Each number is 128 + 24 x the weight over its row's rms, rounded and kept within 0 to 255. Layers, rows and columns count from 0. Numbers have three digits each. The size before them is the row's rms in percent of the matrix's.

# up: layer 6 MLP up, 256x64, rms 0.199, rows 72-91, columns 0-63
# down: layer 6 MLP down (transposed), 256x64, rms 0.184, rows 72-91, columns 0-63
up72 086:122123093112133114125098121155128120130142102106110146096133121171088167119199101149100176138101138106154110132122188119105161153084106131128126135140143145142134155145135127137161138101148157
down72 083:140095141120102104116137116113135154135213102146132077123138106103102148104112163144159114108168132086115117164118136118142137104162139096129147129157103098119141168148150105136128095138120120
up73 100:096132146121112157133133092141098149083177110125119146186111131102134093081138110126091153154113123140134143156100130155096151111135102135128128133100100166120143109111144126085120088098155103
down73 094:185131107147138114128114147156129149145203104088117168120123123099130144108096145120147164155137164113142158133104126116156125142143104105106152120119099133150164098168137107113154093154130140
up74 086:172083164104124126121140096156147154134122109149115114151109134170139107154153126155102176103102131157148112098109130137143144138143107151169138104069156131129167120148114125083129134090120128
down74 086:151155137107125112120136107162074164093132144153123091171152127097150109141134170134137118092158112143133106156141080147136110134109126129116102136126124133069122112156173096162108127111146154
up75 119:166134149106143094130134126176084134108133129103135126161123112132123107104143102112142155138118128106132078116118160186158154143112071135091119158105131174162136126155120162121101136113143105
down75 117:111114090164130144131099121084129152139127116131167160135118153122100113165145168133134096127129158117137046113123145133155155131144164162135159090154103117119154162113112112109125130149111101
up76 089:112122112103112122140186089139110147081097154151169145097132134107099096151121090113092089131136132127128140138088118141118123140125122127115183128141187138145099115101124095144117167138137121
down76 087:167148132112094139114140124141128107107081152091171152132167104146136124147129095134104107134136126137109153133137084127077100154117127106103159128160120116129118138143106096149104149170181089
up77 072:110143159130129167113155091190155108128154129116093152148109185136066134140124087149132128126129118154104107118136132155122138141126132132154163151093157137127121159164127162110117140137090100
down77 080:121111138118115135144150080151148144155146144148116120194135122124087100104137145092173123145123108083097152080133120126144114127136167076124181148140121106123112164133132144121105138115107146
up78 117:120130147161128116128149171174141147136093128097157104099164154151125130094169173144117146092094131148139126144120145155157101122142122157115150118121185149143145180136140135125106086132146136
down78 116:127138167139140123184095142130183130140144146102098092120105122125119181108140100124149101092132144150118108118108142174171127085132166097093101120130147138109119130113154117139128101144093139
up79 093:142131133160109148157170130137138149103139154131130149130137122159086107086092127095139147099058067121142153157111147130122106152129134096084117136134176140136129114170146128122139132117150120
down79 084:152164102123129098104140135087166090149134117117111086134125080114137154167128168118169147094103120139127108135109103164104178130131130113122155108133154104152155121130128100076153125142139148
up80 091:143164164147138123137130096120100115141088135156095167102139131101146134115145118153120095109141096147154153118103061111147083136154102127154154173154139133116122130174149133112112114113163141
down80 098:119175114143145088159104120153125151107102168171131122141141098139135113179134141137114085153134100156078112113130091119134116101128128084094146123135112107088116100147144091117169132122109137
up81 083:165107128148117144142089143146167104118149093125081199121149163090157152106133117115152127120130064125145122160105121130147114117105123133155145152121143145131141124109145080130099161115121115
down81 077:134133116148123163133116060153091151113156118117063128135120151118080107157130139128134140131109151124128105091137119150197118116132135154148088132154116126159123095141137137110139125076121131
up82 087:153110148119159134149138166168145153115119137145133152088119138107121083150107160171119131100125086112132162133160166111170131126156143093109074137111156141113152142128120141127136095125129075
down82 085:110105097137148136154098173149155116112097150120093107163132147158124135177167164163131145106134144112121139108128121140112124134124149114138113121138148090101142098091089184108147169132152096
up83 104:179123101135157143070152120131107114112106091085154156109133129144108155094113156134133151119142126131129099171134158133112126089136092140131096150124092113096095156126146092100152142111152103
down83 100:139130101176128138072123130143142087156079158103122111136139165168084145129119127141165128143188141094134130168170145106106105120149108122131105121093144133113139129114137136112107112095115133
up84 114:129098094187136149105141129148144126072120142121138157159114130154114142124165162132121173162094125123126112129169109160097107102087113168102137143124142163119121150140130125109102160115164136
down84 112:119098109119157160115131133120142120131121121139167105115119193138119110140117107139114114147106117140151120130112107126100172147092152109087170090090171135120093125124170126150190127123125164
up85 102:144110125109122172181107130106114149152129113161143133103140128162098141147123138131123137118121130100169133114092111096137141096122103142128098183068126088153157114141140122129133166114172167
down85 105:097145107154126118139107138114130163113103150115109099093135169126156119151128180123145156068141141158160118132127147154139160097095189152147123150085119138122113153099132113116151145118134162
up86 111:151134141160127124128134187129115165132137145162116146105185119125124160152139114144094135160127104163151153136105155122135127104128115131131096087157117118117165170077119152101157131079127143
down86 104:112115134139146127118155158124141151174131126141081156140146141107116181170116125122148130171146118142149176112136145080109104109129130123108142088111106123147146155102129179141132148147186140
up87 093:133084113114157093132084113112148153118120162150137163124141163133123149144158097183150109077123110145140131121116172129162101162125129133136110102161121110122095133142156133164135122105124180
down87 094:170153140124092108102118115123148159176128106136089147150144118120168136137135121125141096076159149142143137128150070144162110142167125093146106097103121115107127152128148164117140117095100100
up88 116:124122109106129119147128149110125146134088145160128134151119128110116106135140102197166127088092118102152164102141133137145138161138117163135141159133131122147147123098118119189120181122127188
down88 128:148154166101139132120150160109115125170140150143142107130145155075136153123132054124130127138078160114155121116138127108087114121117146131134152121106166121107145128132158120199127147138115145
up89 080:111121077096158102136141142157143132176131128150151146117132169141099113128134140143134156135152120128123187136127155151134103081134125063098146102152130076137133098108147153117110108152119124
down89 079:126158105113105141138122120133082088122172135117123121126178080154062103125158150120129134151158155141144140172145136144143117149128103126152116165104118171136094112140099148163113111137144146
up90 113:134113130127129097151091149133133133138096133126131134140169140133075108155138156133117149138123142123109132131094063151079147124161084165117136142108129148147133164144144169134140108180088157
down90 121:133122154104089171134121152097111089113125132115143153130146137166142152103121139136119156121127168121145171129138118090117164160114109086132114143194140142131136116076080156122101112123151137
up91 094:165095153147120154134118173125127147114134128120132117085121164140161154080140132134122130139136145117115137122111141118178142131139102189120168201113123099141133122148130114087136114084103137
down91 101:152134162138126111140123149092130117132112151078127132163130167105141100128157114085155183124119157161136163130104144095164166127129156160105144139133119103130127096157128159152139096170102127